{
  "n_layer": 13,
  "d_model": 384,
  "n_head": 3,
  "n_kv_head": 3,
  "head_dim": 128,
  "d_mlp": 1024,
  "vocab_size": 32000,
  "activation": "swiglu",
  "norm": "rmsnorm",
  "norm_place": "pre",
  "norm_eps": 1e-06,
  "positions": "rope",
  "rope_base": 10000.0,
  "rope_fraction": 1.0,
  "qk_norm": false,
  "attn_scale": 0.0884,
  "bias": "none",
  "tie_embeddings": true,
  "parallel_block": false,
  "init": "trunc",
  "init_std_qkv": 0.0307,
  "init_std_o": 0.0307,
  "init_std_up": 0.0307,
  "init_std_down": 0.0188,
  "optimizer": "soap_variant",
  "lr": 0.00378,
  "lr_mult_up": 1.24,
  "beta1": 0.95,
  "beta2": 0.95,
  "lr_head": 0.00705,
  "warmup_steps": 200,
  "schedule": "wsd",
  "decay_fraction": 0.604,
  "decay_shape": "linear",
  "final_lr_fraction": 0.0,
  "batch_tokens": 131072,
  "seq_len": 256,
  "doc_mask": false,
  "train_tokens": 355700000,
  "steps": 2714,
  "dataset": "wikipedia_en"
}
Each number is 500 + 25 x the weight over its row's rms, rounded and kept within 0 to 999. Layers, rows and columns count from 0. Numbers have three digits each. The size before them is the row's rms in percent of the matrix's.

# gate: layer 5 MLP gate, 1024x384, rms 0.141, rows 978-1023, columns 288-383
# up: layer 5 MLP up, 1024x384, rms 0.144, rows 978-1023, columns 288-383
# down: layer 5 MLP down (transposed), 1024x384, rms 0.111, rows 978-1023, columns 288-383
gate978 100:514473470490498528548507490542467503460511503474503468513475487508539548459531467520519440504502504486493525450520504483477486524506453481471526477514521540501487511493506488530478553417483545497527502491515510529494477477509500461482494533466501473494471514463469508514496511466483476542
up978 092:511469469498546506528510529484478492512500487478452515503506518501452494529510509487500490507521483497521522501533505490471527513531474513478490503471516513478505513530445483460495521537522455476499525520534488503504500479518495473506517495480512432458482480517493497458511502507504517512
down978 099:529460509509487464496554468497464524494502502488465477467534488529529454552516518511514490518472518526507513467508490480480515527465477494500471490489485533530495493461496465497484495528520482538538486470516516489482536530469517500527539535534547458552531520468510474492494508488445535478
gate979 099:515485524503473532512499464503496499512494487459485543478531530510504500513523493508447525525548497487487481497566463544514484492500490544496487524506463501512502496442481501567476497484495535517467550452490468541489522508506500462539470501503468453508513482522477540530541487576517503422
up979 100:525532489455493457516478511496520505487504490522465508517526527533502510445525448544542499495549483447519552491520479469529503489490512526539462465506477515516503504509470487497464504514526466510538490513407527504521516454569516497548481512465517487497509513509461486510495463523518496484
down979 096:501505508479515471490496485488487504535530508488490495500513479495470473477476520488503522488509502513473502483512495481485478483534481483510517502521531485525545501516514499489516507479472472494520515507501477500488497490464518519492500517499512532505498529522469495465515510499508525495
gate980 090:463515511488476488478464492522519531505495556543502502511482504529513458479508492522500501487493494489509493492479556473512523527485459498512532477507503498516524515512466486513474495509530517511558486511532501508543525497506543529484482516473488506486527487513512524504499501492505447504
up980 086:455495512494469485516451516509520506500495511547521523484481483473560497499532474502494514533513491504504483494498489466517505546500507533509523502497472518515535484499488479466490483507504518512518489534487489495508517495522498512512518515462489513501532498494459538532491514517524521502
down980 094:504489529526510481496493523508480478508481517535474511455535531488525561477549492508569516527525476477516498510489485543504514510487500507470483526501475500543550465481468494493514543495507450520517510470435494506482515508473499484453508528501492518477510512525495484553472471522494493472
gate981 106:470533502526513473481491477523467526496487487494520486485509494515489497489503460509519552506535500491489501525492512505518520540483504496512535525465533502564451501504502477460504505486498506557459526497502492487489464515513484495463508524481529482482504486495483520492501461464517479481
up981 100:490484518456515526473514487519491490502523494462565447478476482506555414501507482526466497518493480503507530504502494489529516535496507474485501504535500554564536459513513494484576515540497523513557525471478452513466502536496528476460522518523529516494527492504490496498470476534502475504
down981 104:505461541471486522543519537493544461506503491536543493545520495537503522498479526496490473520443484442536496497529475501460502500547529472489490487477456500493501480539489521493522467465524474483569474514480483530466471491524488507509498487485507477523479533514472497503564482523508510505
gate982 100:475523497465524546489452540521516503459519516515532529508487494497492506469529530493514493493456497481516508461515527491499547486479519488495494484505514510481516495515523517549500546506543503514486481467505480490534479467536479500522509470473490515519480509509516550479543511535503522491
up982 099:511507469505524526520492489517488508520528506476503500528510507466475508481520495498492479522497503495488493490503502501470482526479502550500533507529490501479502517486485518515459446545494493463477470532540521483500485526529522501463513506561490532491539537484493457518475523510495492542
down982 100:498484536516510502515512485486506508513495490445532446484502486516535485517483493526531535500552544502512451482476471487517475504509442451523504510514515539522510517499519530538515511487513489505507473547493526522500509516531526496469473503530453502541540483519499504516478556480519486495
gate983 099:505511473503494512517500500512525532497540458511445494529495522471495455474491494498502492486479530483482462462509501499450513478480521433527495487473486483473522484497511498503591518493467450549497475449517496489470457472550497508509529476506530490525490503474548539494451492510521487525
up983 099:443518452529523498526498490469468529462466518501495494490503512533482501508463516444503481508572541504529538521516530489535520481540494510482519472543488522553514513470480485535445532483516480477510458489510519541525501519490470491512480481492486531523485542526488527543497497526532534523
down983 103:485493502508523501499446483502470521471485522511531536500507491479513512534515512524477508519500510502551496493467505504500491499513489484539512517523492525477516481483491501505504491509527467502512511449492495532504525528535467519511520504514503480492478523479544474515509504487512511494
gate984 097:509492540562451527530476519461547529522513482505543495452510537511541526501497487493535501537441518474465483490527534467512540552459509537487477520481518513500488504475477523517518481481507537525478490501502508458511493472527484513518447503478491513452502489506529492444533515554497470480
up984 090:508502487495460497464536481524511483511509452483502462491500513486490500463495466542515540516477487464518472489490499499491486563486475476467532468496539514489514533467497494502516555479492495498499526514480516487495491461527468533512448481523511492465519478495528448510462537489503440485
down984 100:504489495510513519503469504517500466507484477512523448498466515482509477462457485507543514528507484481518448513520518518516477464495518477522508485546510484515555496507528472448492525534506500485505515474476495498488513481477507506438496467518522445492541477499482483493508493500462552535
gate985 099:495535527535470488482488490575495500486507435506501517469526513505487488510505477452511548477514515505516507508501458467549479547480475507515476497492514491510464493538506523500494505472511498443517480472473492497466458514511497524518474528473472500488482461489502508533522524499488509510
up985 098:527511522523546536533535522535482502483512500508503501491500502542469506511478476517478509530493460512526497518489528463503481518492515521487503515477482517538497507487499496515502482493499497530479499497544498478523508502481560479523487503504521514493476535468506453501497522511526480517
down985 105:510481490507500485539527520461471479545504480476479513483517501464517485512483503505484486535484461450496430515477528478521476474517486531483484493514439505481487554493468492531524489522468533454473499513490507514548495488493513524513485516494458483544486553493485456510499572483506490485
gate986 094:491503505522528499543470551491499483525527463469497514524493521519478474500502539489535475489444503469494500465522484481526503508526517541543577515524513479489496510494543518520542481471477490505500480511483538523508479501488497522517503430434445454468489509496529507484537528525490567462
up986 096:516493497515459554465521479507509525458520470509520505514488474525526519452535505537504508532479508488483502517464478519500493534502525463494445494497472477480492472521477489509499470514513514541497468482462527497490476509497533481491510536515493542480477500510484460479480484510510521517
down986 098:471530516512508505546492492506443486498563524504451481454531493518500480475469489478490527475501517503477476532509449503490499515510441500520502512448505509484484516501484524523534538457502473498513504495524485533475537493514503510513537500488497483502490507523469506552557492515489473492
gate987 103:497495509499486500515505544485460492511480499524499511515506495518450516461534453482509462530479507529496510456529465481467477516485504520490458459528509506429508516494487484494502501481479507484532503478499474484469523517489496496535504481462478483517493496480489548519518435497492488498
up987 108:533491521569495489492485499490502539473560549486510501501515470534500487507540492467482515507489520464494535506533455475507508475507481479502528480512474543569482543446510476474503508492511507473479475477503543489524472508524483508477512449483511518475554501480498494509493503473519499510
down987 102:428515493494514469530459465515519486514489473483500481535459465474514518462466535518473540440503474487470473480500561479525494553504518493523539481485489466535518533507512503520491509498495488486452526461483474503511503506485520468483481479521477474549521490487503471463489485504501527490
gate988 099:475469491527466486489472475541465453524508535544495472532499521503468467464510463478494487551522521476489465543497465450515467498482518496469482532508514527518505501493516550532525532524524514457459564491488517516494534478498521494504476513469486483517514465510486490528472464495505518492
up988 108:463478485521476463520491470536438478501538501467470533472519485534491506490503491453470511489514501527480480528503503471497508467456532506515488543510531544502481486443493487476534545493508526460501499489497516479475452495495524528495526458521469513489511488501473508489489464492491533526
down988 105:500501482470483516472499516475538501495492492496524518464438461510446458482506462504470471480507481483483463438477472482454485421462445446496514482484473505535530505501496511482482491473488524468501500474470484485497509492495573489497490486495448516507556516532489487497465524521495548518
gate989 103:497525469523523412490517524516457549507478522512520542513508520455531520545520497544488515501496496525476525497484515522482470461554489467487545489479448534504491518504522472562485496508522513471502456528489487475506518518538485566516474516520509502497479502517485481516495517507488511519
up989 102:504496510490502524490526557476465481514510528491488552506484487505484518496436488545510525511484500501567474518456489535544502475506520493498473526501467493501503466458514508498508509504522511541501517488478550501477497486502496496455487474563520525530490500574513527491501477516520501493
down989 104:489484519497495486499487532497511508496515496496538491503473511513505510516490528514489476478460507513495508451482464539554499535474504464524521488470498496472540453488480475530512529551441475500490523479506493469535506515505509486516511502478494514495491530529539496502518497487483494527
gate990 106:457465485516475511510499488477508450467542487457483517511532511468502534480534499511478497496502493545507453482486472517481511473502499547490506561500528506508495529511495498547495430490498479480510531477457503479486492515513484454512513483521475519545537486512510508486524485506513472540
up990 106:453492517526518487492522513513509455493528503514560499529495504536494470493494486532506507520481467523481466467491517459513486509512478526487471529492495504485541532489476445501449493500494494468505483461500517477495521486503511459470519490501519511452542548517521494471500509509458466475
down990 101:497502498514491502508504531454483507487479507497506483477492501512533455498506477500526495535489530524445507484495506522520504502511490502517511480470499501507475515515460499474515521477488532497472485532456501491502535539497481489535505501479531487441474485533519483457525535512529481502
gate991 091:480515543517473512492491492494518510499515547529506479524447489522491514477483541481482522535484475465504528496506517488477472481500491493487489498520489468459518535508550489509468465515499493502535492472550491550512514448479485477490517507498476469494511487464450500502524505473495492502
up991 091:516476506509513473524473471498472537488534453556514485518525485539495514497496539540522535506509525462480521478473484529491486506542482493496513499523526517491470468523515530528503548478497529528464515503495488474483531501531502485517486515501516485485504500402491586473481476527491483511
down991 094:523511489485504498465500523491501530470477502471481469464464456500561534495521443495525487526465528469508509499513512469491534491496566494514479512506470486457444509518565495542489488488541521516496490531519487489508520456518486507532506515516486459461471514461503551528530496513497503525
gate992 108:475487491446483512548481499524467490504485487475489477518522574505475543539474497495467458507481501518475517502520536493500462522496525506448511533522467493485464570512518547509486503483484487512506462524423485478491467515506530513506530450448469514482509492548481510521521493544478520514
up992 106:474515514530478478507534507504515483472519519458516484508480503522565499459553491533491551496512538491513506511517465522496527468482530478499515529530527536545529528493517501495486491508514456489500517503480453481517541502487467480508499479522483485483518478492479470507487527502497501464
down992 095:442533484495483511472473468461517529484474521488496505514511458516454467467545485497488454519548500502460502445513515505475517513505477509507463486497558465472518483510504565481509486542537486516482529530481488477502500460492512507494505519479486538533512486496521485465500506537489488508
gate993 101:489531529502482463471517504455480517538484482487479500481489493520515455517478510530460514496536484467491528499519483490506549508472508499501552511439447519460476503518545515442537500474516500549464480488489524466506513466490484494505453515466498510468510511537488481496521487485499495471
up993 097:509452497485521535462498481525495483482528522544468513481485493474474515460514533484488479518535497464470487431502503507493524526507515524517502559477524461488461507465495498484480495477492568476506487468505546462483471468504534467541480501475501515557524483500505498505492490513505536465
down993 099:505460483504485521522515451530520493565499509523498512493506550519503490507500530532504535522498520539502512511511507493495495544492546515521517520493528498523489503471493531544482478513444511510525545470518526517522476465535476468527533523540470492524523499532486532525489536532459528437
gate994 090:495522533526472512541515465501513487526500525523500496498486512525500440489484475505523507461494462484495510501511500508511521483494558489528493477478520506458483538534554519486516522516483507512534506501517464528563508537504497510477490504551503546488477499520484568494483530489449492502
up994 096:512513501496494507489511504496445502494472476505470484528529515489441509494512492490533490494498476496521484595494496506470495496519516540498471468505479471442478513523526499476475504449492526482497507494478506482506512529526458479511494524553519515515445491507525519511471451483522514503
down994 094:473492509487464474472497512514537495510519506465496476468516520502537516501504537505494507473496502479452506461512492526496535473472513455500458520479489506493511488524510494455496496490530472496494510504523520526508549515519477542504534459508532504508478543492482545520453438504510495495
gate995 096:525504532487496505487449502513558530548483493474466504486518500548493504518534488522533543499496537498500508441496479485485517468482494519493487511484541502512481479506495456486473462540513475514516512502517493475460495546472506483531543434501523482491507516488464518503481469503443496479
up995 097:485465479513482514488477485439492514513482462513479491472479510492530579482487525483507492531509566485527459513535476536479481505527463515484543513421445507526473534503510497486493594505521502490493537494523497535530494515454515524502508481486504475469507504500550512521524524520477464485
down995 096:463507461502456485530527505460492473488459506492581500501482507474511460500503533543452499530476514525446477524533492460478534538529517473512467459522492492498521525530532495493531493501509502489523477523489495488498496491488503501471521504500472531553531477463491481506537538488518515484
gate996 095:453534511509485536480470490520468477501490529535499491519542534501482503543471503486496533512470512511496511515520508487496469459501497510514486527520526469519464486470478506530467464495553483485512484482505468513564556464544504554475482554493460507486463486466502497488490491497537524552
up996 097:514473508543479485459458511516469524462482500534520504461480455516507508487535503542512514474491465514477464475466489521464489487491543540486477514506554508518484547477454543490496497512491514511499513524509507501534480487525500545541480510518453490492498562519521548489481483472504569503
down996 097:525484509591496466493462497496511450534530463521490507509480497509459516498509446487493440558525508521471484518530515461492561517527533517477525511504435519486535518501543496531476463527479519497482530476521509503478524520521491482515484508518530523517482491507465488512505494517509545498
gate997 104:486476510472488526533456536524521519472488470476543532472537533491479448499508501513507515516511509478481484459446501495509540469462540511477478508476507522513481469506508474484508506482523507478524491551486523460528473525476470507505497487517503493486522461511486495518549498499463505489
up997 104:496516478501474513470471515519526485513500482536476487485497510504506517532547510553515530472490465549514481516467478485505497489512513499506495479486482507502493460509467533483503483508466538502462499471477548535552489462494525513509497514485461482524466526420482489491507502507488498484
down997 105:515521478524464491494528451490485518509513504541520502510530479534503474462472492509483486495518486514534497507487490500491506475443502512512520506486479499478458501465471498489498510528514483535500444489473548535512482510474482497488497572512486544537476495483507456521504523491481519481
gate998 096:516529453477530525531489510477478527485520527500483462497507526516457487492486498543493532486492510521535498507503503488491491547552508505538505482516485499438476496471482502472508510537522550507501480466490490466523470484522528539507479489527497492488518508490499506548519526481486523476
up998 094:478517514522506500493495504508443506527480511502490518515436522555487548479505506499502526513519495522514476499502525511488506543503524478502519531471471525457453475469501509459494483506499542539490517509499502390504517495461492537509515479503527510508468494469483452529453453521446528527
down998 094:502492515456474509496490540475539481512479501504497457448526451522514534519509522521468483525517514514489514518538472524508501418465424528523532503522525475460495526537508461536489458471476491501510514528519469541522477539484453583503499448501492497487502482489503518502495501510526522503
gate999 099:490497484491511491516499501484498505528476543531526477490535481560469501498477447459487486534485459500502528508535506520533527485535516573512521481500489502498497546482530450457524478509519493470519513491508514497491499498499489526479453541497504494474558481483511502502495483509528504472
up999 103:438472517497495506505487505544462546486495516543539452524505493500486470467497516511509524490504492505517512500506483499511506509488489561479460526507489455494493514504564434474458489518534464500525509469463512477510459512519505485525498488508503507512499518484485477494555555477498494533
down999 096:477483495502526493470496500504520527451516506505492481440472488497498513517499480507487484500473443470506452542540525485552481500469503497488508488490510481560503483491516517463539506526507458493550495468504534454520525485457515481479504483522520510491533505518521506480509477480541490470
gate1000 098:518533493547518508460466502504535514573492499517489535504471495496526502482514528510562456544453477483490446494535482510477503467567499512451499513481509532491514513469493481498484516486503493483492501512526489524493476507538485514512513552463512524481528455513509498459517544514483541497
up1000 097:461542462470517468506494486503557481504490482480452517505516498496549521476495473541541489483476487510499516537539496539515510518466519546486504497506507494489461489513457487497506478489494486495472482496484461528487496505482492533519510512473511476516476469484498448500479508463491418518
down1000 098:470509516519548471516516545498510492474486497486488496499450528482484512477545496456485529516515467499489538517497470513471504503524453505536497484512497538476508519480514502496490510505478455467528527514525506522535524510475460474538490444495504528468512482463512484496459481535415529495
gate1001 097:479501493510495485487513528547496510477504521491491503506548496479472485478503482523500550530508452494485497495508502533514507525510504494554496497491483532547463477444528488522485502497494469483554532507474528515501462459517466518452477517508471521528492520462504518498488434481500509510
up1001 095:486483508532529477496516501493482514502524508477478501472517488473495464427515496501492511517466489487468518478494502508474508515526487477529518501447458509536421485542492526530484482512483492492544485448455512491498537515528478491540465515492559505503511507478489520530495437498515485469
down1001 095:468521522476488505534478479504520475477490465505512434492481503485503483489531532474501506495507508529504500472529503516492508483496486534520524502478508514491479499493487524460524450505521507530454505509496516517496511512483507465479511504514557541483487464455493501508513496510546458494
gate1002 097:440502523502499479492498520488483536463492497505527503500505532497541528478460500467486437543525470517500479489480521532479475506414510486501475522471479502527466464504535466445468453496507478490499529518537546516484519530508507524491514493514489537513532505502490495527484536461511483509
up1002 095:456520524499526488516498486520517498521486495502510473484549493489436516510514475517488443525483504499481499546494501477470483534514483516469510493497496489463539482503487525492496451482495480470476438493499493517486448470508497528471496526503500572539492507477489508533542505478499495522
down1002 098:471529520502548514456499498508533479483498485522502514502505502506470519449511526513492490517483520488506507520536517511500482501512551495457503547489477477474511471493509503504551503499519515453525489478470467471479495517443497500502494505496521542468434489524512562495469482568483466488
gate1003 103:512512518459507501518528462485497480514481482514510480467411500531501489523506476524453540517455469529522538495518504495526491505451530476487495458516518429467497537499471501490450476542520493483469545519556485515512474509506504533478555486521519521530517456480506493488496509484513499523
up1003 107:473487507516494521494482491510460525471481506527481493476504477515427482527477491522498482498465510486496528524529550498495483484527501489487504509518503471502530515537539512488488459483469509514542452428493507549527486479508474540501502480500516537454523522569505491528473487469523516497
down1003 105:500495452467470523538454469505509485472489499494494450499471466531484471481446472536499510485510482516493555511511499494496497496535502471509496520488509508515502538485467500507486487539490505504522495494500517496514505493505484538468467490433526508497487495472464507528510471422518492475
gate1004 093:509503496507470504474512469501490459495509448477457533503502503494515500470485517478517484508516511493472430515530488493489495496512517480555510563494512521497467514452482500507495504467494522520511487489491512480492521506494487508495479498493514471506503508481499502463561486536514492447
up1004 094:477473548499544491528466526495502491469492519510474462533482489536467524492486505515490481513457497502527544457463506492515474501479484493495499490497492496513513444523509485465479512508497509512462555490513498500525512500491498487509520523522498490524514461487504516492480481471479538545
down1004 090:484486467505508506493515497510528486456485473520527468467522487522478514520496430509502531541484465488479476557467525495493504505483497521527472488452492523548482482460523505491481538513529554479553500475503506474503496472458490512507481485432502473452509539501512496512552528527490479522
gate1005 113:482522487524478553521497496516504517478458507465497519462494517531452506514511481530494465483514563505470492503516444458454525503454491467467464501479515508521473555492438475545504525530477486476460502508478523525472513496440516539485483523511504487482523451478467539521455500495454477490
up1005 111:496500563540514557548511459512482512522515507529492494482483548523513486490465481525491514554514507492491495533500523431508505469472482467496493477509532473477481536477443483501491489479510514493502471496491541485444522463499482513518501532481507515476482488509468556535503495511498521477
down1005 100:508536495504491524489515471500509545530499514497495511461501517509498544461531477524462500452506540480486467447522463475509479533476504490494518475481517499506542502509473499523492483477527459499493493476483503506501511545492515504514468457512556521459502493507547453486513517494473496500
gate1006 129:501525493458499520466484502516489524527540524486528546512498503526469478492501525511501515475487474525476492463488496526475485561497484548493487517479519491474530510468513497525456523478506459519501556516497527531509500510502502483528522501481465534522491511479520510517494493533521516525
up1006 128:512476504536501475503460462490484485458467503510478418520484489518538515521502481476515471527513543497538541542477481500551495465503525502523534504503519521511492505535512490485539451506523563492499469536507486500460494471541482499496497501535511478489498502497464538461526512486524470459
down1006 122:444537515539495517491503542467536483453520510491464491524495495443495501509605510458509505494572518504559504486547541507479472510529460496484547506522508507491529507540550549508488498439514497511489481516525507519519501536488512478532513496522464461487486521458546472506462512462567484466
gate1007 100:551480509517470504490480521457496484492477442523492506546490543509513540489523472506479528512489480488508477513516542504503485483506483479507461472479500513515496500506477480518501495520526504527459518469507491464457490464487486531481486520508531493495520483479481500541484516497524458492
up1007 106:516526504468476503474464481485517499494486548491490467530480478514468488515522499534502517476505520495491513464482532523475482480487508465561501500509492504513489511477536521495516467467492507527510472531463470486537501502537531497549434506509471526523505462498439476520518513508487502515
down1007 102:517536510545504503477482499489529542531493480511493481544481558510492491479513487484472462510483500517506517478467479500495537531466520485532535531563520529500523517551532535529510508442520538477503507494528477462491485448509490493542524480477466481511496506528516491506488460518499513497
gate1008 098:513458486442530507434451523506510467513513486532516510484552508495526517497502487507454489511518498505489476487507517486504492464472485449494535504487504540499504531512483534500544497509508484501466482481509474531463472451541480470522502500501458510472517485515486505499461516507500564507
up1008 095:518501473465486513495455497519513508497487485494523450541491492449500533471524524528503530499530539482560521442476500494504520498546481506486486517494460474520507504512506560512486509479460510495542450523503487477504515499520504503503487565507474527541466504488501470454471521498456532446
down1008 098:467521522537494509508524505508489467511492472465450503516524463488526495524468510515514479520535476496494484509512514511473478476470524515543474538451521494499493505523516504482504489520513488487513461514509521522487477481454531465465490508479484497492502434541519477474494534493485479429
gate1009 101:501479507506478497503495520474551476544465506473493511468473507501455501490455478490530479464526490528521461533514510522482509455522482517466481523542519439528469479468492522486478518528491509512536524491515525485514468501494439497517480531539546503507466503512487505471491477504501469514
up1009 104:452505504490477486514529520483487485472491503507541503506477514517496515490523567477508509476473529472501532538497496532489466515488448470517529510513512478502511510488509474477472505502527513527472545535495479536509513501480504512513521500486493539499532500488495504510517502518471546498
down1009 099:492490478481532498471464479476510436534527490501519481541523472513470488506500523511537530548516508490471473493544498500500479516511508477468526554490512510458513487526503491507454451502553511530495496534502464488519505480520458508543502544485504490526481512503470524507480524505466491498
gate1010 098:496498545523450512535506504485465513514451528539515534475524506490534478536508521498466505497481477515531500476549522489489497451515480545495547579493518503529482486501472525529512515525491500505478534445523486509520528483519458510506545456533487533461501496507510521500480494461483516483
up1010 102:495522475489502527484518508474461513477496493506450522492555518508491478490516517472469517478481444487485483514524469554499527496494502499470510536512452496553522497491509493496509518475507501478474494508493503451516538535467522555489485475479551524492507530473485482474499439544511468531
down1010 102:502468449504523515536518520504484515499513504477499486490483495485498514501563496521520535433538506523486468467510536495501498551477500527450551551498512499544505485481498476540512487514519508451479526500499478548493495513516498484529488505496491443490459535490497499500514500522479511473
gate1011 097:529536469459497476516466488477473494489531513505520512497542555506527558485548525470500499476496488506451485467489498520453490472501475469529485536498520510489482466539497493551521494475494540548464483532528478464498489498508526525498523548508526479490496531449503476516513471528511503473
up1011 106:533486462513503473555562498476475500454510480535490494484536524505526520510541495461534501471463496503473469526497496496563517492475519502483493511454513469527505492498511470522514485521507490531547500469509467481521515520487536516484505541475508480511492500514506499528534521487454545510
down1011 098:493454551480484503541557506511474490495494526499533542484464457480496508530501495535505523507482492511487524504523489485550512514470470478492512465518503494497475494484505509497497523565496507470486504521485495486532522466491529495489517527463462512478489498531562462471455506512479550449
gate1012 091:488540516547525509537534506505511490482485528497489505483506523519468476452504520482540469488522517520501516525468502485531462472484511512493509517525494470535501499492468473544484513477502470507494461481519454517487508522476498494496516516512498529520487472499520518527487517498457460457
up1012 096:515550513513461513490534507505471504538516536460511465548475513523510500521470518517481486476497534517507496549528511484459539492481518490443494482473479469531512503479544516535485485488510493486457474429506514516511496514512487502516508511504487552482509465474485494503480498518514507479
down1012 097:532572500524467464519488474484478498482485496569495496479524520502476481466522492541523451516502486553525515503490575472505507519508479547526483518537465500517511497505467486498512485527490517479496457497534458501522505506491517498460495515505509521495491491568495481537528488494522478462
gate1013 101:506485503494542484505484508543506540503512547512527527513554473496514559527475509471487539500512521520498499454493558459511515466454501479524503501484521498517495509540515509480478523494512430545466528475507528536490497473445458488486515526532480474502508522517501500512443487492480491493
up1013 101:501484507518502540482494498483519530544473521503476476504537483472457527541485528518488522518485520464540490516476502530496485444511470540480518485492514522466503451485487520511534482526516519509533482519504482493514472538507504516526467496473528531512485529469474490512512475481486524484
down1013 100:516534485562499480481495463514516471463514478471513505487477474544472505504457465528508525515524469467484502509495445507468493483520555542438461489459475519514500508529507530510504544511547530533514504459480540471492498484534493445518491456475487529476472500575487505500522474498515492475
gate1014 097:519490499477508506506495550514475523475492458476488530495515492578481492489466534489524514490543541519475468473515451480510511470474525496480513516486476483467463539525508478508513477515534536484476500504481495522499449552520539506521488524475503492468471497508448507491469497484488486478
up1014 097:472512483460479510516483456532513522483517465503509471538504482522551501487541434489491481473494482475528464516507474520484483488521456481479505486552437441466488525511546493479506491508560525552483468443490501509452466582508501483476482491526513495502479507491488489534488504540488476477
down1014 094:479546494506554500556516508498496487482537502498527522481511519493473533512527522511511498495531524483523454510525456525461491485499484500472531463524491520461510508496486529503526531514534488525475510465470505516517488510483453520540519486502537488463505519534491503519512517516522533502
gate1015 101:484489494527510520521495480486506520563523466510485570508562504521504481477499497524496497544472460467521508515490504474509500483507493484488524489511497506485502481445519531490508527527504489488440509555461503503469525509551516496489483493499517468472479439515503467490493521456490498497
up1015 102:490544532470491498510518493513507505474488533508533490521490465517516514447495539468537524518490535495552489497531499512499505483486554468489531551472489450514529476519486517542457522499504483458510480460526500492454482505509529482478500506532508552486481536508480493501517494452492501470
down1015 100:481505530489485488503527464486470490448534489487532523478502489483480507480538470425536459514505494460518465497483468489492465518492494435519499483458522510471476492531483488439506448494526508494480478526496473480495508480522513487490566479489492497500483512489512535487503466502516505512
gate1016 104:521528516514531503512515514538538503554480538521525490517473512513493518513475517475516472456507481519513462550503529477477490497478522497452544516529488502509489462520490509528502500532555454499513461527474518478470444472493478492508519467516494478494528557502512489498483520476535524538
up1016 102:535495481525526485521456501482509499478487555487549484495521533501454469494538474501552467495477543527498508481516505513577566527540451467502485492526555535516481529486486440465500512485515428467502495536537472483497492549464474492515517538497504483519482444494474466461503490489555477481
down1016 103:516495525505511457465500518477497528524539485494481490467507509497489537496512496486469462507500492540508521487524488534554515511503512496515504514513490546512469496477506492509514502533454469443507532509526450474493447472480460449515521557492482477535460485516509512499558512466484546521
gate1017 094:523524499507508521516539463529486454468530504464536495524516481509505482499494490486490496505474462512505548457493498481521511507514525524502524542480519509503468495516504514496493494490507493520528456504509499475527511537499516483493509512512502531524490535470497510525473506538525486533
up1017 096:488477523501533466455472483509497507543473498467496531473491473481415492566468533505554509512471489474551497488501458495519487497491508479485495516517503443516520521495507537512491533480531499468495516510524505498548490482473522514513488495435502512476509516512523481546501478479518494481
down1017 097:531518553499530457522490505489475481530511520490518521499476529531471527508555479514481509480495529458526515455467475497506530504504490514497459499517522499465515547493534518511518467506526521478489542490460510486465505515510501509524477476504519463512474528519512534481530511500518531464
gate1018 102:538489498520479481500465489482502499523515465514485503482536477493521493457522506534494499588518502524508522493519511485519493480509437492481526487484471516506469483497534482475528498514464485468504490505500490499476465464511478502501508453528492457489505498518503482483473493516511477521
up1018 096:506526521531527480516488508466519536505483542545495513492490540481500566510448533475516545471478489531512481507480490509479497472516477533417434547483526478410490495523506497496502473469521494464540489507533510542474492499547487484522499531468555519488489510491518478515454473463522457485
down1018 104:502534449468473479512479493452518558463503502494543525472523494498489510467463479509470478510537515487526466484578533487513541490531475509493545502487515489504527537488464485493495518536503497509469436490483460506452493474517516453481472495475490495501504493470489503531518478478492474474
gate1019 098:498517468478530478508472489465488534512509496486492457514504519485458501460517511560524490482458531479486533489525489480498551502490467524480485511487498492471524521471512474451489524425471484521478465492472547485527476540477495528467506538479504501488476499501465479460507524446450526549
up1019 103:525475528498510515549512503491460523487524506473470494483493441509497463478503488496496500498509459496492501509460488483506518530498490459538526504515520496527519464508471461465494498540496520482541519541501490504562497506481517487487507491455461488524473411492522486483490500437506479473
down1019 104:523454509529477475493484476518505519497514494495513520514487522514496432486475530481510519533517483478483496491512494553506491510488525517502486556546495464496486485535511473494496499476508528485535491493525494430501530479536454508453504509506496482497479496497475450488502477530490491521
gate1020 091:501542483421519521502510502510532508448503515486460488511495484519527490530498510484506465528534537487483468522526492466473536470465472476513526529523477505465493483523513534430519496507472512480476519526535508533504507488528491511521485490491525528475472504503527511465494498523496511489
up1020 093:478499533523483449555517508474486467545486492476521481527469451485547495516474487489526498533517505512482515496554510499463543512521471511554508503474520509471558521457555479451551504488514501496470461506492492514509496483501459492504483480536482543509539546474486533516526483491528540489
down1020 093:481515522494522560420508500521520526492496465500491491489490550457485495523457540519520535509497511513492493487503521509511472476510524494471485524536465490476509496530492478510513458508479494516507487490463527533497489490490477523539542462518511480479485517527506490474463492501459532505
gate1021 097:494535444495508537523482504512513502512541474524484487487493505485523464473562484467509496496478520475503474478554472515482506471540522499530524449488498504517526524468514524455512486497534535531480475505542515518460509519486507503516516490510490470526503514516528533465541527485473537519
up1021 097:464539495462506512521512482491527489508508520529512490508531496476476536506524465472465512507485510510525518493497480485507511500499466459485427488497527510506505498509522492465497510524490524472512513527510493522487529510511511510511507451508492442523523483497547523474538500513513534508
down1021 099:449493470491516489503500553487465531491466502467482477532487502477478507514522481485493517522527478497511491448513497566546514538465509494473510539480564492550532543515516488504485540517457517527526502520485520482537492474551536498509475486516500492516484459507522541520514473535488550502
gate1022 105:518500467527501462506533492490486564478465496479521471549525479511535485464499512452503482488511535487480491521462509501479498499527528486506526475479495527491499508492470473468509515499486515544515521480491500484489527514499528510460491478460457521515511500476477518493504478472497490480
up1022 104:500511533543518488506535533470483491520502543507483441496487504487527526480506500482482504532527514491502498515532517461488509513478480501492516470537488518513447469495499538521492495490480521480521500475542499492468572481499562493558454495511468480517495503489470495460515503485517520459
down1022 103:482494476508514497463511532511515451482483527501529469461498483511559512492491533512522526551554512461521470485469460501482498487476516531503526520503511485463508504518502478452499550541486519462529480488517584505522529516480484513512523472468429535462490480479478484511532459535516506510
gate1023 099:492468513503504499513512548427539502478480498467514493506489506465509439465506484542467512501506519495470507501463528478476489528477541502553531537447515483479514466510529480481481521486488566558473513499454461458488502468512496539546517529479518532486465487512508520543490505496493510487
up1023 101:469511516496515506500492501533489485506457479532507491504519528517520476505514539512503514508537524515477470543482480527477459501504489457522546441480503496520495508509520524535531500496508496509482499534492461534480557523502503518502524548522540494489471478502479494513504499522494503511
down1023 103:501504523467549518514514524499508519497512464536515493520539475509457535499487492533535475526498469511505504515481483492530502538465504468534508482527494505508496530485496463496507508533473506528498537473528487474484518526529502442508521502517491533547472508480483522475489504505501448505